config.yaml
d_model: 192
d_mlp: 384
norm_place: "pre"
qk_norm: false
tie_embeddings: false
init: "normal"
init_std_o: 0.0
init_std_down: 0.0
optimizer: "soap_variant"
lr: 0.00651
beta2: 0.95
dataset: "wikipedia_en"
Each number is 500 + 40 x the weight over its row's rms, rounded and kept within 0 to 999. Layers, rows and columns count from 0. Numbers have three digits each. The size before them is the row's rms in percent of the matrix's.

# layer 11 attention value, 192x192, rms 0.2, rows 109-191, columns 64-127
094:489502496519573504543543480535468483427486539483512467511518517480412508492450466534485493478511467520510447509516483502583449444445478570509560476451541439508607501485499429511503470529498558
109:523484579507467442493526557468555477497496503470502530498546544499480498386514502442577561549535482482550531548506489522475430499500521498556472483563525520489427443456425569538470493559471470
107:522407469535509491434474545559565518524496548491478474542517545467418498537632477543513507563460513522463499444529459518491536497475486554454531497500428538464489536505509519529512517477519524
105:544515532515510582457501503479434402525467533498424502527454516522463456494500516466531563520549484513479485585560485499479437533481473420493489485606495452565513495516526464479430513464500492
105:495480486493538597506506458549534475542509506530478524519582540465552479494443499524474491462545582493529495448586509517553528490520437531423488507577573545532604456537506472474530540476548488
103:493513480534509479530482522552526505494484482489604525496417470487473560510513437447474470562462446534437527506520493460447455507504539430496524485515549369472487498479494591471522592496545547
104:505533491502441504525527467495482474543473436506558547450444510544451477454514574406585451454510430515482579537545517547510544494532488486520497519592502498469536476497482503552486461497511464
104:540535529522535443539446567523514497496523601467509477514411528470609473491470533499539490495458495498484464528519488514530543533492539536567500455532568443470497504586528503497564524476514525
113:442481429468506518496490466535545471472579542449527489519450462469500512515561487506514444445502528473528514414484502510525504492524491574559519534532476446595484473459481471475528509491521513
099:548526500504444437504489466446467536493539454538528506522526501455480439540452523554516467494400496518511480488491485503462515493535580480457527439479470550514452496481502501451514531511614506
100:444475488513479531548495544564499502531487538475489512469623491461512498515480492494431472493433516507468546457482512498475491423571509551557475457551470568512481500480485579465513484506413410
115:479501497468521499528568481465545525582508556520477486456462501480514516485462517539491470520518498479511537527499493495432486489615479538524484522409540465472459527488497474499512511441568486
107:537478499547476410545531509462484537548520472523461530471377467505504513528445466446431540519489494533515508490477524476486454461469524559535534493582465563486555480457451497521454509450513499
106:497503529445485480479528541506465570455467520546529464538477557501480498500546475443559499528483509498486610500502430546508523523429473530514435483485523485547446511503487413522552528532500510
104:565548510559539586498481533577569496516473449524477508457479428457526544478470507531588464489469546441546469543516453472521488523571499504467567509564541493424537487541449551441438497545464530
104:530474477476497427573555533486542499541527565564555496502522498525478455495537480525518502507454561444475536468415463448482469495506487570559542483518569492486546527535525418457443512543432501
109:499457530494505455442432472529491520575519482487548523484545506476577558517469516453526472583487550492512519534437442465526467468493513536443446497540438441559501540529530478488459520573442436
110:491476492469463481494500487487538501392612532424479523555495506597544501484491470560454512464511497493551504546497498482544424512485500508485464433491465509433487490483508559403450464519485503
101:465499482584486483478504550455498553489497506513514465531498450505455442586514469574563538547528553541554469479538467486491473529484501549577531464429444468514569466514485527531498455466565515
103:553493522493522456524455574563475537539465486500548436517533491561531521570501511503500506485455486518549544527442521582506533482445478472501569518522504517542535482532521505414509493462410479
093:432482440495489446503545528494505422526511555508464565479596501484442603484442442449474524435532461488502479510520581499452510507463607483508510480515532409523477482435521409485456484498472563
099:514466512463438438582482514474451472524462524476398446547539487497418493478520625480511436450511502523446486492488525505489522541527506543512459493492525450434574478507522458524486548489577536
101:509560527476500488500537484563505543392534460446454551515517506518500531478418459517591524452411476426522494520473450489454542528449562540473490460457479524491484469474501481472543521531455507
095:533529510460570527488495474496436440414529446499425535512532491483497505526510495410549515436449533466516467490539497473471550478501453432513491477480522438479532504523495457591473511528501481
099:430439503529475432495451503491589469557463465481501582521486465468487541501480498387478478535412527487521518493553437465435489517475478476548419495496530497528528508511486501507446465533499497
098:437457512470399502459521460449458485489501476441432560515503527479540497458538468464488527438431428471474488465452496529507580511520406462558512474488475552478460478526482532500553456483549428
100:546494496416469506447489438517489530495513561508483482500487460554507493551500504516431414472535472450481463507519510538542554492543552513486560543494433530446522487440448534436517501491506497
104:448555517524496630513555523461502454513468510540504488506496421480539464459475500448480543538480512481532438542553544513503520528506560529496510535476542559483552474460506516548510520478508507
093:440499474479495467482475429531486575481451526520489542538506499537437553463522560579576517469510477544516519462506502536476459519507455505470501535491413582505490496517485406488543548508491529
098:444471482516457503515471494460452505494542481458473457536562490580639509495485483520526529464511496472576511504553518537525477525465463451527514545548498393526487506477487447475487450491473502
094:515485465514507476466551520494523571452513540523517502490492489517554483401486511512520508422503557506551563485538492444554519511520497505541519489430461474460400450530420523516455468479451503
093:484470460550493516508478518462433588409484564457522527530571511487480513523508506499508475421526401496455517520538539482443507537433550559427497511433476474555476551431524529506458506595499478
098:578558516496488524507493467523512467595520491463456563521513491482477467526508469508586461501458533553531540484512519413535520543462564514528498538456469467540478423475493489487417503548511472
101:509522446527475486445406500502505472430572503527466494516450599520455548502471527457555521526498537459509557508527470501550547532487506492488488549505528503477497503495563463513455522491500493
095:528525501510532483462542555502477590455502518499478532519468517546546456513461521512455462454442525551555543526462539469468489533494451510530450610473497526432486520528575490463544542538500476
103:501626458504457411523530519451415541491528473499520511504524463466485490471524485502524438523529388478523464433514580489442510530481465493493463576451539486546559444495519521481468516487504585
091:527471462483554444523454526471548492486454535514510486513558506422559479474531510482513437529512550487452513503536463518487517464476437522466515531468539522457489516473527465494420546527447457
097:564478498491522432510554417492514489493441479467540536460433527569538486479504488496492490480447529431474489532397597471504466489544498484465491512539469469434533472532513475498503502521482493
095:471467433513469552499522487516456488559510491516550488487514501447476493510467492570526540466492561427525490460594507520511436595515470405537481486460487454475517487490546492476533498572497515
101:533475490509502490529442511498485498539479426547448473500463524541516473466512518444539488539452472471534478472503469475472544510524492526480493450481452446582476535460530494493533555447495456
102:432479502452534520408578456541517519540510449536470522455509538444376477512532500503466501407502479515481463447521468532485464500500478468487439458529575471499406482455493530480556490500505513
090:441482513540494509555490619475548504485492568555522502540485512517438522450475474581531502434492471527493498522490578437499476476507489356533529567492473528507514520517506537544502548512463542
097:460442533473493534479422575448489503506497475501504518483547440626513499559509466475460488530578527562490511451469477502501494526503470443424515468505507495470557548490537504544494490458476488
099:558518497499467467505508487551482454437485610537463461480536514522530493496440559494497478510497452506445503531524528541512537488370518496478529467578410481509447577483480531563516474536502555
095:582465486507460453519476541518577505552474453474468535470475437539534500527500501452518489477514563497477497478445517526540492431512536431441565496553533519478529538510483494481541501497572567
099:500495490548506505515559546483520409558578481535453489496570431486533476510550475514520497496464470550461488512510613503538451548548541564615560484567550500495530479499555444532528492491513493
091:451449545480471449523491522527476487529489485481613530507548491476517489473457505527476521485480614483477531534492587470520464542412513498458455537550542525557461471543521518498519472495514471
088:460567461505520480448514456399494448517390552553598480525489468462563475428499526492453528595477580500514455440555491506415489527424492505532440509471507437522487544540523513490542440515511514
100:526545541492463454529489604509607480466493489492476497512468549479549534560517462377462452533481442478515478471496457506594470544472547450488511497568566526517568516556524517387496467604545477
093:439491543492503503509544499479451484595487406552469492530486502453534543518506499471463520428487464533537574528514607492542548512517511449490485557521519509505427465512507498533514511522491452
095:492506529514471499542507472527461515490471491443498493422508584564483492528498512529513480519441455502507517541518370483481551550529502504493469494517472420483547503447536476503434450509488550
104:533507497502552445497486557468466499483517445430558501493492395544461483455497495512460469603553509544482432486486541518532517464442524529504493467441428566496456510469500435485501513502478529
090:444420516485384408514507507556521554489482429521473462491551527552505473447491529481407503537507494568497537514557488502480526486475503490577555469478491506517588474498490535520441561512450532
095:491458488529490598491441461586508532459436539526531521524491502481534480544497478486562495480471606477489457458553525448466569488543548515503472457487437556484540456527524573511490520503572463
095:563497476464434449479515559517484493573484513398514532505521509418465488515558476450492542536507420478477478513452422526441436537512465518506472505588530425443484496492511426478482433432529575
089:524436537513445488546465434503499495520520430561612476495532464547549564460499512473447494570492508538446496503536504557465562492475471545593512417440544394473473469494530506460481541491458504
095:506452495457468516523531497483403553435580506529501522446600476550489505516428439488460505546470491491563439530493513523539451497526523436495466566506571495506479443532473515494492500448495545
093:404474515477475555477611540516468477543549526516470453474484481431552536531524504443485511492528462464574464553483493474515557549561523562554467489504499517431410416572499518489516499539504523
098:534508489528602490513453473582482564462471483509616448519510499465522516520526519477504538493419513525422484485478516518483488502435523541426504455494496515446521506475483494481545479518483593
101:534571462445461497436480490497484517495559396481495442513523483497537537531430487474503495490495537544508537465481476543479566508434483501487519507491472476508527536455454390457491508509492479
101:548509481492611477481431429497454452498459502547514483545513493516435445476512568526549483487519483501473513410522476493466494530478559523490512505506497539539555512477497437444535493479527457
098:502503457518383535443568423500552543432503460479494507494503456452486477540562434511581544502508470515511505534565478504497522490417471481528502545484547481513538557458531417509543534525496450
106:524475489517474462487512461540534474430471486523524504503542542584477576480605538472472502506499443519459473514486465509473494459481491456479486568485586447461515456473493546438542537557451535
107:499495465550451412477504489474512549545537513488483518497460509483508436518479555542507549500460607422482544454543493515425486496554610496487545506560417464433482505483458572468495507524542507
108:497455532484580483505492453510436425516478469499497480498520479467493536429484579467446540447548498472512528507573531513524476533436488482496467490498526506477524458445481512503436519496494546
098:455434471501513511515565501504477501526483501504462479558499484502447524501487465488484470486539562530494487509389477420524526527403568491515527520480582486506514542503527479517436562504494542
100:484513511530505480505508505450551434484495450507495452432547546472442517562492559532493453511539484505482505505513579489486587574542464466520447499544510470454475405507478557521492514465524528
092:483509517555516563587531437480562499533531477494486490594525509508497470497457555513499537511563442490435498478532484449492545501485505497578490470518574511454531500488467460438492469544456448
098:532557471486485506511488491519484542489473523497544510506474558473491502490558528503552452508518542486556452582531553505509519457475632497517489419496466519531478494482472490531460587484504498
100:555453533442435486474499526453528534492485482458498495524524469507459419469527524482483519512470534540481534547446419465565478498542521473496464432490508454478537457531542436560485513455396527
099:468471526494496499512437506471479540531447574496436542518524500546457510513543521453526476504517484522465509467477624503552534511462457459536547456552532487490481427443462527508500479487539519
098:591523560526523547458500448514427443538526527484444459488434514443487495513554481573480545548557548476557572538475561495413486540447478498539504474475479478494450450500523556527538494522493482
100:514497485559560463521564499492567474524453521471500505507501527583499523525444581498478495474559523530567513507549523493447484587521539433579528490444482430480503497557484457478496523479531446
102:509471471495436481533432503498489502513511523547475540492453525582572523538474478503624567439531467531480474507554457478492515467456533543494528502520448452497404515471488508443500560443486499
096:451481493501522516422461485457571543439427525520427456550473483570486447493530423469531451425448487464561484550502432512482552569548480505544480470529488449528467473436510521444524470492477504
102:589533460560417444479459470474475442482494522466536431434512498499525614519494454481471545468498588582490506467560483486512465481496497508442577504527457506518576461497460494450586525489563509
096:502484485517472543611480458534453485431520396495464488462457485397605502554563492530506439483496552515503511441567479481466489479544502526427448461501544491445516540556451501535502499468518457
097:498480485516478554559515537452459431460466508503570512450490521518531540545490470467573466450517489495517445455473522524468559484439440434427498530563473485485539472506529465490402501505446510
092:535480519467537529479522467451521498481460515541427509488457507469496468466417449464587425452550507487509473502514471488533516496443516510489398494560419473500552462511485557486525541450472480
099:510517504498527539394489541531482517554514548414495489435487487505498557445509529467485422472531531465545490498473533488494540503482455463524463487538455565522503531467492401502484534500530480
104:514509512465476494429501526492532452481516485510497552513496479486491501514505555452527528491522444510583488547487433543500534472531537497439492493454526503542501486514535423513553514518451548
098:457566490549478430483460540508513505495536462537590510457549456491542514422519496525549460471478451420553452519489433516490438402463437463511443513488550490495477457525468511514464547484476581
090:449543543513514540484466475479444504481537457528508629478444509466421526523472497537509474520514524467481541489456546496544501470478475526516469489466438515484557487452509451510494472482512478